Part of a small language model's weights.
Training: a variant of SOAP for these matrices, 87M tokens.
Each number is 128 + 24 x the weight over its row's rms, rounded and kept within 0 to 255. Layers, rows and columns count from 0. Numbers have three digits each. The size before them is the row's rms in percent of the matrix's.

# layer 5 MLP down (transposed), 320x128, rms 0.213, rows 78-149, columns 0-63
096:089157180142124130125161140151142128102142160131096115109146107178167114117119125145134099160155145093127138148160142124137120113124119139143139154103141150118096112135074157151129145059129112
097:129155133152098110119136137111141157153165154107084115094156132130147087112127099112103166098113093129101119162100176162113110160142140108118127125117125147123138122122111103118120095139113169
099:162131155129095104142134106114149145154169147154140161107100139107134147123144109097152093128143117121174155128169119098144177155107149097099128130124197067137143117124121101128127104107147137
098:158170124153138117136137131141147142139120075137122136122179098121121140135108100135104153096141130104131158124130101156147124146130131098115136136129163140130085134104121182155131159141148152
094:164130110136112098113116109121080105097127143109146144143116112153123137138107126118120090140169133130145138152104101126176141134135145137215172117119120094157125124144135145164169076141136124
097:112083116146176115115078112138133167138173167129084141107144159181139116130124152149097152103116146108168164147139104163120132108170089135103149117142115138100135115139142053132132130139121130
100:084118104158101158144151135122143118132136132108121103140126146161121119068120138156151124093118103146138169145104116134114120112126128149116126126156135143149180129146112140125135098120098158
102:123111124117136137097138114118136160093166128114124143122159128105114159097153118145130128176117132134118130149129157126112124120140089125113140139105129179092194121150127177132136116112086109
088:135102116114162138119131143102105155128130147096093153101115097134133148160122093098054165109122146112177157116108123158108130155109150077181181119138101121144138150128139166147134131099101166
105:150143118103122097118115098154150121126106138160110110135105118176141109164135134137132082107150164118134137114133127132145129145155090129146136168124155106137152115129136143091135110074142118
101:118144127105122104160124105144123174140195134116130162079116154133141124130214134090114123133071105134087110147129124127128170130119146142139155102120126102119110143128134116169127149131125161
107:127153127150125115156080091128116119137114143127158161102091131088152125125136129100117080139123137119159144126129146121123188135115153130160149147133136128142153146126141151114139137115144125
098:123094101111144115149111132133116081149153106141107127122143098121094150095123120105097155114127104160112147152111133093096103155147129133144119150118141134089123134144096108149169102154205108
113:132111140142190122089119117185159129111125133089185115105105112111155146089110133156167143133166120133112100173126131147153135128126104150143107108108107126080103150153112144160105146156114095
108:157083107141074127070130130115096146108129110141125167110135155113131137130118121096132125111110122090137113125060133108168135151098170064126122127135111135102161104113139118158109114102110136
106:150152118118123138114138150114077141109112093090125152140144114127138141133156128166121169116127098080114135121097142085116145087169176142139139141110164101102148166120150111150141133138112134
105:110115130123080142153141117129125151102122138154144114118113150138171106140142134153131150116105142125121089118169178116124180097148090145069144105114119136137163148107088099149105109126121069
094:114134116122112127157126105148124138108180104137115136123071158148161114125163114123087153157125108131112132113146106154115072137144118150103126133142149125066105132137138154176124081111148110
096:128154082113145102081186112110137124154117174127090128127123078170131151139078144122097092107125124122149172111129148126162174105110129150142159139119101136157135146115091141107115108105115175
100:108144100133145119118140132141138148113125168152146141123112123144115118128096124134144172131108129175120142151104148124107149144145118140102093127131154089125132103150122127135137141118152133
093:093119142121087133127116163111107136138158111149106125106116115125148126148161121128142165101123131166135157135076160134121100138142149138186095193117141100148143146147158160117149164164135184
100:130132106123159116149112119128184141147107131133144109165107127123138104134123139187122128097129124162132099174095141115142120147124150161130130146138107116089103131116156094172129143119130178
100:136161127116102114144122117139077067140141109120120155152096110105143107160155121119168110118139133143152122104089150134126151120123100131111179143128115143153108103099104143152079116152140150
097:135108118139133128149123125156119138118161130103152114153098165143110093108140115139149127166133165136081084139138156129129164075148126166127175121099124095131147097148136147142119086090091061
087:132110090121110104123136128140145150140140110157111130119079092137111140115122102109121156116134107134097089121121143146091156117119122149176137136138123113130131134127157132152137160104130153
105:112108158112122168122139126107125088160149134133138136128154086081138145128128130131174094133102144092208147110143082116133065140127122111132109109148116158126145112145114110117122154135121135
100:130145127131145166164136133157111120121136084144100128126078162098158113087152128094114115132107114099173150152156108167094167094132147132132143120133106126116144160110147156127163163108132105
100:089146126151128142153123152120108126114157130153140087114083140125117112118115132129108085122108135142156156135109154133129140163164124108122104123122150153152156154144124081122124110171156110
096:148116139143174113117148197121136153121143160147119072117135112106134166121117092131128147113125085134152129147102068118131117137152148171163147123148126119122149166148181157126127143113191139
100:122116141137116150132118091072142127133105106128149102123105107059140145130121130143136123143147138134118111169149121160144100162148116160174136112143137147153115140118131165130150131098080061
103:118105087140127140133103103148104098124169130128135140109148149111140120152153131099187127115142120076111119127070107136110116131173096139166131149099144097118114135106094128125178115167131141
108:104142091109116145123133106121162131143114131142130111135188170153084152128133132136155108121132132120163118102094163090170096099123110112078134129091161130119160123148111160120152106112081145
093:131097142144089141138131126186122155149108176148131173118153124125137122107149131151135146127148154124127139092138129093151111141175127086115102120095101132101116106116107106137127114133091109
097:134109125106159136123093129124165109142151119093134121171114140154154110124151077152143077125114117133191125176109102139151134157139169136119151133122182127134167137138130145169128127142142182
099:156136133101169102094105096141127132104127156082169122144088155141161104154139130070138121169127159133101128111161138125091140110176088164134179113135128140146104179134117121156131130147108132
089:129147122154157129144124091122129106155132153150144143137171155125118108101136091091155079167121129116084151125105127150110112136139120140136106144123109108127167149096163124107116137119131144
103:118126149093108119141102137110098100119136124150095156142148111109129112098130091108135158112111130122167120164087112077109096145116134116132161132146122113163134127135114135146142184184123132
092:139106131126177137120143137148126144116140126130099125145121152107061173128104095092156126096099156114158123107147124108098142119135180140136173120095156137156176120124115118152148167111118166
094:129179110166144117093133155127117078154130157155142179134122182121134130146129135139140092109136120100090139118211112145147116130135111093135096144145126129115129144135132129144115096143145125
103:148174139133138123145103154112086103146106149158127107114184046177134135107116125135130122120138106100074138090141143182156111195160147142135097126130138126127081123133128134145120141107112105
103:105126064104140047127108144120113142140152123095145114098104154154137148145138093140113156143126147155144099111141121119120128119143103131050128117165128116108097147135152096112097147071161137
104:131101115124119127177126100116150144108094088140123113148089111120098119096084148100109125124131138135166082153101103104172161171113121125134160132137119210163114125115159118122153162123113141
102:123136134080117095136116160129150153115111142123082116120132124153081095151079139159133121157141087097126099128145131126126116123086121111136150147192150110124125099112128139113122142169116126
107:134158131142080117156087106118110094128129070173136155138132140138108144149124088155157145086136141125130152132147142130150154108144162117120108124114122114138136134124127119073145127111155129
106:140110115147107113114076114153104160148070162128141082154134086107141138147091098111132098128143101098143104114170094091099103107140102106107153088126164139141125104124155104125086142128136114
088:159128143126157129091160178086171164123143171128164110111130119143121091125154133111124103151153105102098131117104166115123149099123125146141134110115091083126144149103133115168107141152060141
106:127140139158087112140103159116130110106140126121145090126098106099104120119111102186130105090106125128077144137113153105098118129109138077121144173094119100158144088129100130115149149114136180
097:108120147103157136153123147108127070107126084113123090130128103111140128139165120121121116112144120126114118131127130099131145166105126133148164205150148102112133076134109140105129141169165161
103:122148107131135135128110130157131153107142115122113146151181123099138147172142085193082142143122115117099115132154140150107172133147116113169110157126127139165098142156091095094115145160138140
091:131139152123118134100091141167108130127164129121137126107105107137155128128122155141122126128120124149071182149105097103120106129154139121088120115133089138101113112125164140136118157139102120
100:172103155114119107146159141133137152152184151096108127103119140131087132106139120147152128106142155162063143171117114125119130114126164145121115141093104177136145167159135125146120129106084134
106:152128118118151129136106143116103124147143137126072126189154089140157130146082124130145136137121150109113113112127108119146123137120097104136101124132094132126123093130110110165088157101204151
106:138165130119160130146163126115143085108204114113134100131098150132104109104139165109143075091115128151123097124189131146117108087144106138157156144145089085139113139116141110110142131128108123
106:099159117118091110156175100151079156168118110111114097096183128155114124128117136117126161151128137124109135115115162153116086098155077129136148130106098111133104161108121112101123130158087102
104:123129154110147099098143152162154105141128140117128141092135131130149122084105114146134121145126144122137151133145144134116128118102120167161138114152135134139157109130127174077101109136087159
100:141149102124073160130127118118124123109161125157144166114111149114096135120121157146119133150138135087107150146191123123135140152133139093116098119094141120105104115103142109081108127127149139
109:139099156150110154120145166159109171143143125130141128116114150103127083107130099128129139093119179134144115128175127131133168142093126152128167107127123124100091134069127138154095069135145084
094:118115123144095109128109165161113114163139132119090127136120142141141115144134098135086159104126082141115154152112090126100108147128121136110145118137187121114167116154146140163117144124138145
100:114100127145114154126097134104067075163121135126093131151134113144133108136114089148126138182131094167088147156147158140122128092131110093127123126158114134174163112132158108166163098144122130
094:123148135134188106101152111130147096105132139109135125125126110125128125148157183112114130169124138165144101147092110108132159105130144105138139105151138146121107118173122112131148146125128128
098:141137133106162114132140105125149140144171104162141192141119150106094111142129106121160137126093126108149077150158119164105130138151133180118128125118117089149124141132132109170091121088124127
091:114137123134132134105138112080151131157144162107132147103079122092129163147098123087102133106148166104125091085070160140127100133084155139121125145137121148134084128139160093136083175168145132
102:112150116166107152124153158121129144080130144123121119092150097142120145125106129138121103146118108136146099128138118157120130128131141096116114139128147168107125150119114134145128121102156112
100:085138132110141122153137118110143115124120112153128097171092140128169156115120138109122088146115119127128134148160110126132140127125119139131117125158070124119138115121143166118104110161147123
098:133129109158143108112130093136154099121116122119093164122135081115103121116160169122123138172143137118178099127089104118110140104112145188167140129127128117139136116089187106137125131098127133
093:153124140137127153124117133130109100083118134128169083119135128126146126110148125089081147115158100120160133114127110147120174110141146096124117129146132086134090119132124105103099149121139126
100:112125131148121135107136112148132145127139138089077143108142137127158129147126090103105154127112149171118081137130150190080131128194114133112086142146135143167109115145128128108116117134123164
101:160082146102104125113110117127131167100137160115134100136171157136136109126123121166082109155165114101140105133121149077161154109132124085188151101099089116101145140096100097177133161139121120
098:123120106142101103142110091136108143139150105137162083081176184125144133147096123142104106144140131126086126134088148110150102132146119104156130144128138127145103181127191110137177149128126149
094:122152115128135160142112127158138099121144110113145111121148121146125106136139133113139130110123144108173125126100098125130115090140132118081107116179108095118119118146095126106121100108130141
102:119094091143143068121094077113133163148124184108151090112089077155143130102126139135105158100131131084132087120133155146114119170112095179165162101124146155127131147145107144115105113095145106
088:145108175104121086183133138156137101138098067152099141136128129108119125137118110121098132117138131111095164103141153118137077144160113146097104080093143127102127131126135089124117119099103099
# layer 5 MLP gate, 320x128, rms 0.236, rows 79-149, columns 0-63
098:130129171112153116131108129151128135132128135119132126134133125172125110158068116122137167136172136075091148133165164151136135137147086126130133090086110127092119092075088134117139131139151139
090:099080094116103139133108105129121132102092175094092110085131134108137145107162108176103160125154108082145107138138150114137166132165150125165159144148122148123118103128138135136175148128149158
099:091105103140149156128150101123109139122088162114117159204143149113115102139138120129190141112108116154084130124123120102102069102125107136124113127093108121084130121141132124136101121125130133
089:111145136107123144169116137108092108147113099142116130139128132100136137162128125131134153165095146127113147127096133139133168133133095107186130111065152125142181160129120143157122133125138122
092:124135085129109081118127139145128125069102123143140093101087099098052108149139115090137153105136111123166110146175113177096141145108117124146165062151137144120117127101136132172115119121122127
104:163131142120136148153127155103158140141147140106105158066173136088149106169097122128106099145134102104126107169119125176131083105133129124131083086137136170111134146161134110141116151104143075
101:127139131127159128175090156131092104112118155142144088100144126174120147125128096124114142133111135157121107104150137133146103158145142143156131119157136135113103160118146157172167102154196066
086:101091120143127138144136126090126116125115146105105145150111099132164101119187142104106111089109089128108156142151101149072108125149118075148118130085152108139125070116163117132128129131107166
100:140145166104136092163144151132145138122105152168134092100118106150139111140110105130096122176149128131116147136071111141108165125139167154144085130050102174131135140122137114122130142131142128
101:113123116160132102106119101089117103093166109124122128174147154130124152112125146101121146145089119102145170138133136122130125123121136193147131113128146150144109134117121144138128156100146117
100:127107108145127153158126121168099125124114114168136112126099123124155103149176134069136137167178104162131112092112178175120114107152079112135154148135155112114141132087136120148153117106156112
103:104107128107143134126131116127105130134082163128141111124146110137166097166124168109143137099087125131119144132101145100130160111098101135163105149124132146129120133107140096074128094101133126
110:074113136089111110160140170126134148159196142131159123115132121131115100138104132133121138148126138133107122147123136174121108122146170119121108124131141128116100106146102100117114121138117081
112:112134156124156176115160150083157156132143117130102148104084151123170154122098154146128176119122129132149110174137125141102100127092154164149097146111090102131141160131133133116112142147125139
107:135107102107144126097152157128123099128099134066146087112144133136141112127115162179149152124088120123061098115142117155143133101118148111137141106101107135114156104175123084117081121141114104
114:129108131148132149115102140157077106142141109125108129119130086133101122134113085136120141153142158141128125139115130136149125140109141118121127161120169137113088183151185113107112139133156130
089:138148133106160108115132136146118149177102098135134111151113120161106145109126070086141112121147102180187122139105118147155149121165112149185127120139142147142116159128097143133160116148130148
090:126089108105107121134084103126104112114116120124151162105117114162116126131117070108130133135133136111141189171156160101136102103147084140112147099131109135133120123099153144132096114124128129
098:133143145141152114101135144108132085113098136125107134077106061166124125129129107130114138150111106140113077119125142113121100148146122121134146102087158129180140120160107116111136141143134141
111:096125127161105133098127110096127127112110128106095117170111099142116157148129150131129184107142121127170145129155155087151131131132101157097141125125136125135139121103077101145112141154123100
099:126115114141156154109146129115111139085191121147114136114128145135136133135111151126128098158104161098073141114146149163120115125131135125131109120113145119106113081146105114089090161101119127
093:135118136129141121172090141126127110143110153142112123135145117131181189139095139140130134102119156131136120084149078196094116135123170118127132144124129161130119122134122115138150128129125139
123:097126113137104141119118104122164107125112154098140137106139122130108141154091121136122153145119133118120107125100090095079134101148141134160158139116155173146150134109138120074088135127135140
094:118107132137131123140110162125153109130136166149128123122120107137114159116117130084120166125114134109143069135116145116112094097128129114139119119075126115123138186133134125163127112116092123
103:119127143125140137123139108125104131136154116109174119125091099125104124121126186100182170171116160130130143103116114126196124149151099119120132135124118118105127160138123128071162105114140104
089:108123111101149139119119121157117118088111090146129112107125154135148091155131143126159154112129126153139082107120074142122118110102122128127165118120150152124142131150132093098088117110140114
095:145141120170154163141121101115107120138125108112137146099128136154130153085145141134174158125127144104126140171159094104137110125117113116109101088086146144119125151119170133114134138138164105
091:148136150138218125179133174105147114108137124140121126155136113099127133117105131139147128139146150132137145122102139129154105128135142145131118153134166188095104119141129159131115112134100158
090:120092142091128104109101137105092112124163100080082118165077100112100130114144095144178139171119117135136161092119122156093132115138113141110114180114126133110092153099110113138125137121166184
097:140073150112108117156143129124109155178134152140128094120100110184125105155088134144125091148123140142088129098102143122161142131125144113142081125113119147091090152136140167141126131141143190
093:131116129156125127140129195129125115154115149115129135136146109163134158154120141131174095150107127140135120082141112123119099093091091135151114136116118083129127154148124164137106142149150135
093:120124157143133089143118092177150151109152151105148125121130113178133148116136155139169155157118096121132135106137142127098169081100097107122119091123159086166135130139166100137138152122140106
098:101121100127116167109132118123121083086156113148106131080133137182145099094090141156116169148101157147117110138119166162123136130144132080148157136150169106131111138095141118122129123144094119
103:115112124099092160048129142168070121123145122136104146132132117127136112158133155148104140128132140118109140113142144140134118157112153100122134101137098141108118132103129116114123173125133137
096:125107148080127156125144115128109135131106133129118099102088133156115110143074170154140173088121104152149141137160141104130108110151131168122088138153105135122118182143104110205140135094138151
136:138137158173081161162102153161118134159127130101101119117096145133108101118129143102127151108144120114176097129138115117110122120094134153144127104113148127171187121051136136148117104167107081
098:139115129125138128136129069138104126140092129115135180124158103112116127130127080123166160128116127103140125101109102193129109121182101122167134109106151133190151073148135105130127089093143137
086:145118113132155116093119113122131153125156135091133130104163101115195138136065120118123151138124159133136122145071135099138158104057151129139156077147125157145139162111139135124151115093118120
089:164156119168122105130114138132115113146141128129114106125138095116138096119132084147092136113141131167095096138131126161130094113115097184131081097156149143141156099117096128131127107189127126
101:141152201131075140102135172176123168092118159115143131099147145110141151135099117118131159131173174150126117143125149141143148120106138174101136110121132135093122152109154138097085173127136127
094:118162163081131133071135135134147169156130141135145101050142097151134125157124085148141125137096166128140124116088133066100183146123161121131180095106127101131186124145130104129114119097127115
101:129138108144137140099095187113094155101113134093156114095107138100088110143080119163113178148147144102098162158145147118092135110131148091096136095141130129120111136138128129146094129140105162
080:142119120131115070146125187169119133126145135108094136135123135104128131116114129145164117135112170107140056155117149142131071138108103152164120163150127091135144143138112164118116157115151084
121:141134161150144144129141173117091126106139102138113175105121162088170132137118091111156141130104111117119140156104158123132132156116128138173104169111096108102110140121129122189133118108145139
084:089101131104126095138143168127148135095102131122142124162125150145137123156120115116109116135134123175102099139107120122154111069107135129131088155108104093177157103126068145141158157154172128
109:132098115103064097130108135177111108115165129130140139112172129136120133134150112115152129126080137117171147162108131156128126130137124144174076142120109141129145167151107124173117086143116088
098:124115135131147100138076127132127140118154191122151094126109104121150114132086125136121123142123114142106117147108165163118131098148109122153102118138098107103114152163129154128182119131166154
098:154062148094140130151137139117149121160184213126117133165096094107135120121117122118151139162138116137110100110143111134117145153107157133184122133159114107130115115096120144135143135127117149
100:146102098145133153098104128123140108070123127103123114180123143144125147152113104116160130131105126151181075096098152151125120122112109154118147098116158182179140165130138096109113150162132113
102:159137120116121148136146125135171174156120146132098144141101116129130172155101111129087092120128090099168133146133131155126122174122097170175078130138135185123142164124126109141117086078105126
114:146106124120095132142103146128140110089171149154135150156088121121107154128121125105130152141105115191127096146083129154185097141123148119139112161129149104147166168117132110112104140101127129
114:108188097150163121155107111110137101098161116142119112105086123143137108080128138181143133154117147127114121121113127140107096170123118158171163152135108076140116166086154111092136118092135091
091:127144102051168187119173165127150134139123089156150167116152118114114133098134110138126126143144158116120163120141145137104130135132139140127134138131106217131141115138160155114111149161087136
088:120109111135153163126186119094107114104127109108128141121126115077128175140123135137119149145139110138095154120139154118146143116118126146130143120122120116086151110141133129165148102126145184
093:094087150153115117108149163157131122088074123135130121138130135081160099126098143142104118117149107152161111139142130096093137122111071177131102145138119122140130088166130116141128121153131106
103:143098129114117112148094144157122101143146177088137121136086094153107141116154127145137152132101106158113131155084095141150120138118126130141167138145124137166121126114122147125089102124167086
101:114124120114174112089117124138137098121120159127123102123119153143098118096083107076124128118106089129111100114113140139116132110088127125137164103141157159158190111172122157128120133107171124
103:103104098154119136103138149122162125134091133098142102134127097131125160110171160116105148130089158142122141091131100137137136124137110171170144127129149121103151184162157182191140140118144130
094:122116125129101128103114129098119130181137132082146134119128126115094108109103113104106151130113139142183096115109139152123159156162137115129136121088136129143120098146174123178136121171166096
109:140133106152143138160095120118172124105168158154125122129139134143108162086125142146131120136158135137099115127107070148124150068124163120158133113173095127163144131110145163147094152127130138
093:148136125134084119136130129090100120122107134198097132117127131134137108116097143114116137139129124157093117109090178145132088092130189110142127118125166140162133119116140141187142166151143144
092:131142172161125121121115118117139149128193158149150114146118143110159133193125106101149092102140139102177117081159114125092109147129106127187134095133134145104163127111107110127146134147137150
099:115145125123131159070099137095142115153155179101142119059144128128130144133121136125132105130110157124141139097170120154185132118154122144116135131138100116120112132079131147122121114126134091
089:085121119101097089130110157147122123104114170127115189088150043132129126135161132105155088155148159132157119124139108113112142119111142144136101137090112118100133114129110127125125159152127126
094:063121157085146092095071106098104090131156151118131156115100119123104141119069129156131166138129116135174115130116148138140160121143110111118105149145127198093115105136128141143127147139134132
091:130117129145165142083101095122136102126118140105136155163116132138164118132150122122106140142089127077125158122169163126126144138120120124157108181149089137134132155134139094177132154158132129
089:116199069123110131131139143151117128122158151089110090139138129124158125156151165123158118137122112130127134094122118087091144138148157103134180097126141181143130114110148117119155106087108124
095:105091121115112146117095086106110133130152111073174080097138119098114092160125109136129102134120111143123147118117124132124140136141119132129110139124096137147112128077137123135143096103142118
091:045109109140140109117146149143147129145119162140103112156150107172118138140124151079138144103153141187166113106121128117160136084139117170109162122131072098113085123126128105125141132130150153
086:116119112130144158158138118097143113128092167136131069124120147143116138138122150133098143134134119126174137116157110156156137132116134140170122104135104168153164149106113142084114120160143111
090:083148182151115132152145132120155109107158129131157134095133115138127101139123131143143143132178095148175095137127124134160184132113111128110147176135169139111112112116124152125110130138111134
# layer 5 MLP up, 320x128, rms 0.223, rows 79-149, columns 0-63
101:149136125114149122122131128186130129145096132124183139133071113118135089148165114120130104110146106076140106135112140148150144172118145079184114120101145114084137143119109143158145090125178161
096:147139127133094157128195158165106081161117116131118133159150157139098145111103133104097117116117159102148132127140108130114122141141168117152138137119112142085095155152082128114105138140159114
097:124130156110086075139129135122161117114176086201156096121141075127142135131137113124079150160143152141132127114127139145132149126131139095115145151138171142109097172133161140133132115113114102
095:150134110119114141132108129086133127118141158159092138112158102146140128142147137128054139165137148118125108155118110120103117111082131153115169126112116198138148131108121125122120119112155136
095:136127135132141144176118128115134155180119126108133135113149105146151125150090141135121123156156115108071119159118170107102125143090125126130136165111112128162114148166107157148164112124074185
100:151165150117105112111102150128157038135108162170124104103142127135134137133110167125118143140083120148132098171125138115140154108137140134159160148117137129138155099140148142130136087053189120
102:132100135147131097165101100124151094114106170156119113085110185118138140109103115113108051155087131105137112150152142100147145137114129117105113129122139108147186085126149094143112152108129139
093:123159137170137096103129130124116078139150135124162144128137102101108144120116106133116111136137130153070103141140107071112114149138187144115111112087115145141101132146109114141096133104168162
105:133113156119120102134133114158119083103149128106124140135159128114110113158129149096158136099129151142118115139159137131129143119151152110086120160083077101098135117192150088112142134112172161
100:153128122156112144106124159123175124081083107144147124164104157127112160150117147151139134148155078111149114146138153126114128114122067153135134080185154129142135148150114132165137128136159160
104:104169084110149104143127102129148140128104160164141123140116117122145085115133157138135172118135114171089112168114155175102143133096121123097115146152117121103125131101097091110107124148144118
105:095111188117150105110128128155116129116121146134116149126114120141111122078149151140126131120113141127109132117134123118130147133142140120104135110144145121153104152106102159179126164158116128
103:120056122135152101147120120120113182115148145117161080122099068119149131137130123097106126139141125172105149097110121147112132126116104122130113130099161151097129143086084139144085107105177092
116:131086082155102118150123109126175123142105158122139137148111154174092153123137128116097122122145133131132095113142150150122146102126098079071147130160137157120173099126142073109106163167115130
101:160103157120120152090081158154131157150158098075079107071116150129153149123121119096156126123149146112113146125140102165109147141133132083081122159140144088146120143111135132099127147138148112
118:093120137143126096143119131182152117133156126117138083142142131128171105120125149087113143073143093154147110115153144118096111086121084143151149135120112133104186100127121136126098132084101157
086:167116131107150114107120130153110082140108160130129153132168169090139121154116123121146158110120154158142118174134106149146156146140108137164067124131103149130123117130104163065168135164143136
104:109178163161118107167115120139137122125123118085136167148113105150110111114170158094134153140143112112158109103148139148176111126114115146146176155145140102167148125117161125111110129136165114
101:135121165120098176140089174112150132153095123126123126107102163115095085130136092105120163137136124144154124092099099187129113108133152125117138147129151130136139129129153137149123150145141134
097:121132118089104150131132123105149135129158151103122077115144130121117116157150130152107116080101085156082133152097124119108140127111119091114158134127132157123097142136135119072072134144133121
095:116140100143155097128131103131105136153126114127077127144091146113084131155129175100142132154118097106140121116146114157103141128164156124122175147095129101147110109138071105142150157137124126
093:173150115128092111099143097074123149127145133127180164147169131151069112085144119133112126131133121135123097154114128113140096070165106107140130119124179132103109118124141149110116105138111087
108:092126139124113138153125132110121139150198113117125155133117101067134126111164116150113120135141111105132157138142183163149093101110112139123148165181132093130119143141078135121115106179108138
112:159127129087128138121117138129135139135148147154101112122163108128105110082151137131168152154124154092163139131125128114113158158117118118148127100127161140190127157136134098118121086125174143
093:165081113152152107138120131109106106154128146133115108120090128113096139102114172125183116172149151115140086133126100147161142111131100145124156174113081139145120112135164134143119107150118108
095:122141114140149151076118138099134123172134161092142077127147118123137127150128146106129110098133092175106153111140152164106129144145068160096102120108137098104119167125120150085128152149119143
093:124111103103127093098148123161109155114132117123102083120098181145119120155111107141086120103113048126118185093137150117156137159143046109138122140126147160141147126125118153119115140111091150
095:111149151118143145110145133178127115132145102107135154164148067106111096138143137103152099138077139111104090135115118117091136129127152160103110124098164109136153162166132129140109137087105131
099:144112125119150120143136094113149109105074098139125119100153116115128131101145184136112134121120150147137088129144132127126143148138149159117093115089148107103090093153107130135112139114107077
106:138128156098088149133141112138118126101110135117180133108107151087171122148085085118106170143150100161113117142113116090145150122130113136123122097178139102098130135165129167125171111087109161
098:125173111112121153144092108116138161098095138115162158146113088162127122137122124104132138140112152124212120094140142144105120178154123148110137130130097182135124095129176155153133163110115136
101:125149112117138155130161141119147124090149103075138126164123111133160129167097067124141110137146110124101097144167122176139098139119138120120104132129137127216138110146130139146124135131082112
096:131092075144125157160157151136154108117087111123117176141147162094143159142107114114123104164162093125131096166113098094152132104119148122117144125124057121117107134125090117102113152148120104
104:164129103129073101137104114117108152101129129160143122142119119114096095120142138154133139111136122161111150143112078129112120136132154140138107144136132138101055121104185127120118163137117116
086:078126129092126140161125126130128153094095163126145075132099097123123070214159175110094092123093126138109112143145144131140168102121144126121080178136158174130127121129104092134136110105134144
126:131177124129105139105158121167126123099138137183177134117142132123136151154092103136162097102135109129130124123131119143121103130156119091155134135153133122108121163174111130093189092100152118
097:158096125115107171127136108137088143170109093108147136101142117134154146063117111113147117105112171155109126114125110098082089153108079148102102159143111086137107130113118151110130102135121131
086:150152078169104153077118077133116141117110127131125129115122140139185109136161100120149122128099113096159145108085131165156130145107164106095143087157103122132141120142097130104129145111107155
098:096133128084146136114119098155122157141137129127148097138125205079122104138116146108137129146132138157177140124119108131133150085071129097134138093139084122125086139137133136139101086156138159
096:139120127125165120154100183131138103149143140115112135178156066114104162147144130111089147134147126140145123116103102131129127136153125205119126164096129122116058109137098113166118110123145137
090:155085135119174128154154147124097182137087148116137113136138141112120122128088123086130110162087168153098128127130156112111146095074121152131127173076128093132119116091145147098109137127153193
099:146150139123110132126132136084133087122137124138136145101135175115126128119089102185134146130174165113124160124139133122146133143129078063158149143121121111151136122173138142124140139135088100
088:172182093142096147104144147120150143132090108129153160163146161145088134140152139139125067107149175118072175175146118108121128144100124096116135172130114098145114125144089110120095147121061131
120:100098111130088139155086086140096120137086119076157133132180098173131136081139133170118130147163136157114140125156089104056146112075123119124168128115144149138114119113136147103113134145122106
101:134122126122075166127128132115151103140107164136116113121114127123115098152113128140120131137169163143138131168145145078169151125121125146120110150111117175145126120138106146101103102135190095
106:122114159124146120160157124131059093159117132140085166117108123149131123174123142140131157108137110123146116118102126122101146125122139152114171103128156089142090094109148116125116122138160147
099:128095133103115116117128162121128119139100112121108092115171180144110116111134130123173129113122153142127086192131103182100170127086096144134179158086156116132096096126115118117079131116156128
103:129124112141099094116115103137115169094112103064111128101147134172129096201151145119129098120095104113167115133106092142116153129093101172101115082138171126133135128155151093150097125142098141
108:121109121149122107146158100139138229155111185143137139147143144153137125089120135129148115104157142119128154205126131134137141144099125112164135146158151142134134128120079158100165105113137127
095:167118103134142119136114157158118177096133143128169153118141159138125093110135151109114141092125125119079100139147077117085107163088168126135117107106124143157093118130114139127112126103119105
107:138157073127103083116160084141095139127131122118110153117110094142132125130127153158145162114123155129147105050116131142156129126102158145142140146135164138129113116147180116083168127123145122
102:100133115156198126121117124110163169113127097157153132100152113120138114128119168112114143160115114155166136110103106099145121153170124117170130115154127135120097104132107123096159118086140160
102:116141107120117103181135116132117099165138128127116096153132161104121119107166106125141109148118159136114130124077175126150151130100108152121150123098159100121099108137163142128118130154098137
092:115127122124159144176160106101096100093132138158127130140133151120119124095159143059177103157099119117110100149154132118098136173148122158108150147071107092128121104139129139138165132132137153
090:117114148135194129111147130138102141142110114137107125147143174130126113120145112111151072078108131111137161110146124096131098128125104138129102140175113112114109124158115124114118096106115115
112:122134130085149182155139158156129176164090097155169115112131133133146159095123098137105155135158158105141116131159170174118085137113124126122114131112147099099098108121143119164142119106092159
089:141112128148163152156096080104107114118096162140149120118158135128116106136147134110136137131084147103138139170124115138109178169130133087125138133155160117076099126083102157117128105169139104
097:153055120084091148123133142152114116088112118134116162125119141152128095145109131091137120133108096150103111113136110109140122122100160078139150124111105173166130076155128102156125139119133131
084:103126150119132099140150130186117125104087137174099119087109130117161143143120154175130110126121165151138126140159103121124092101126105101136150116153109097121136141097141137088136119117090116
112:097176154167134124157096133121124135170122166158128130114106141110170121118121126157109116137097152144160132111153157196189138119155109098153130089111147142135128139092168161102092129097142129
104:085130110111109148122152166131109134091141098128136131137152122175098077139112109126116156134141129091150163102152135105119154180113110124106143113146162107124131158126115099109154146136121152
098:125165119152105120155121117134147114144128103096110129167183137134092159119149118114149128164142126123131169144147102131148161122123056129145081087117187109108133122123153131110160136172152174
099:110079125147118149182120154117113179118140121144135091117113126085163148129157126117165130103132123140129125161142142112085131106125141159146178155164092108131134092116146121151132137117145071
090:148090112105135119129102151129136136116128100087167144142105141173145128117096129130167149120186180107164126129143158116105125144135145153101144114117136103175132149113147063130158153122146123
095:160124074130108152138160109084116171110145135098112096165140169118149141126142104111136150107122107121104134118174117136138170104110094158105147078130132140155117121119148117139204130132111149
101:092148115149116129152129108108165109138143129073137117145150119159171096192144138109127142129103161129130127128145132118119120123127164099123173129128078139120128128156151090100119120089128137
091:114108110134148104133169141130148107127102157163161152106131117128096124127116124128136093104098172129108087117126092083151115079128122114128126163094116151145122184127123121089129162116134151
095:152133148134153073117070140122087116127080146138082133147191163152155144093124150112173137129141143140139116149139127118098117115152077150105111126146096082083143134088148096125181129147153117
088:086124198099153106149111105133161113167136121120144164129123112154122145133119096131093130104123101140108131125143118096075135128135149147100119071108162117129084114093126116125130117123156087
090:116134137150119144155179172117143088176142135101122156145157151089108126116140134121094133134104132138066137146143143118094158085089132126121108127108141105128135116090153139134106144122126186
086:141109114115166127166113113162117108085097159122141144115149146103119115157123166149124125080105075149116131145127129137129190142153113132154083163136137180114147118107159131119101162122113118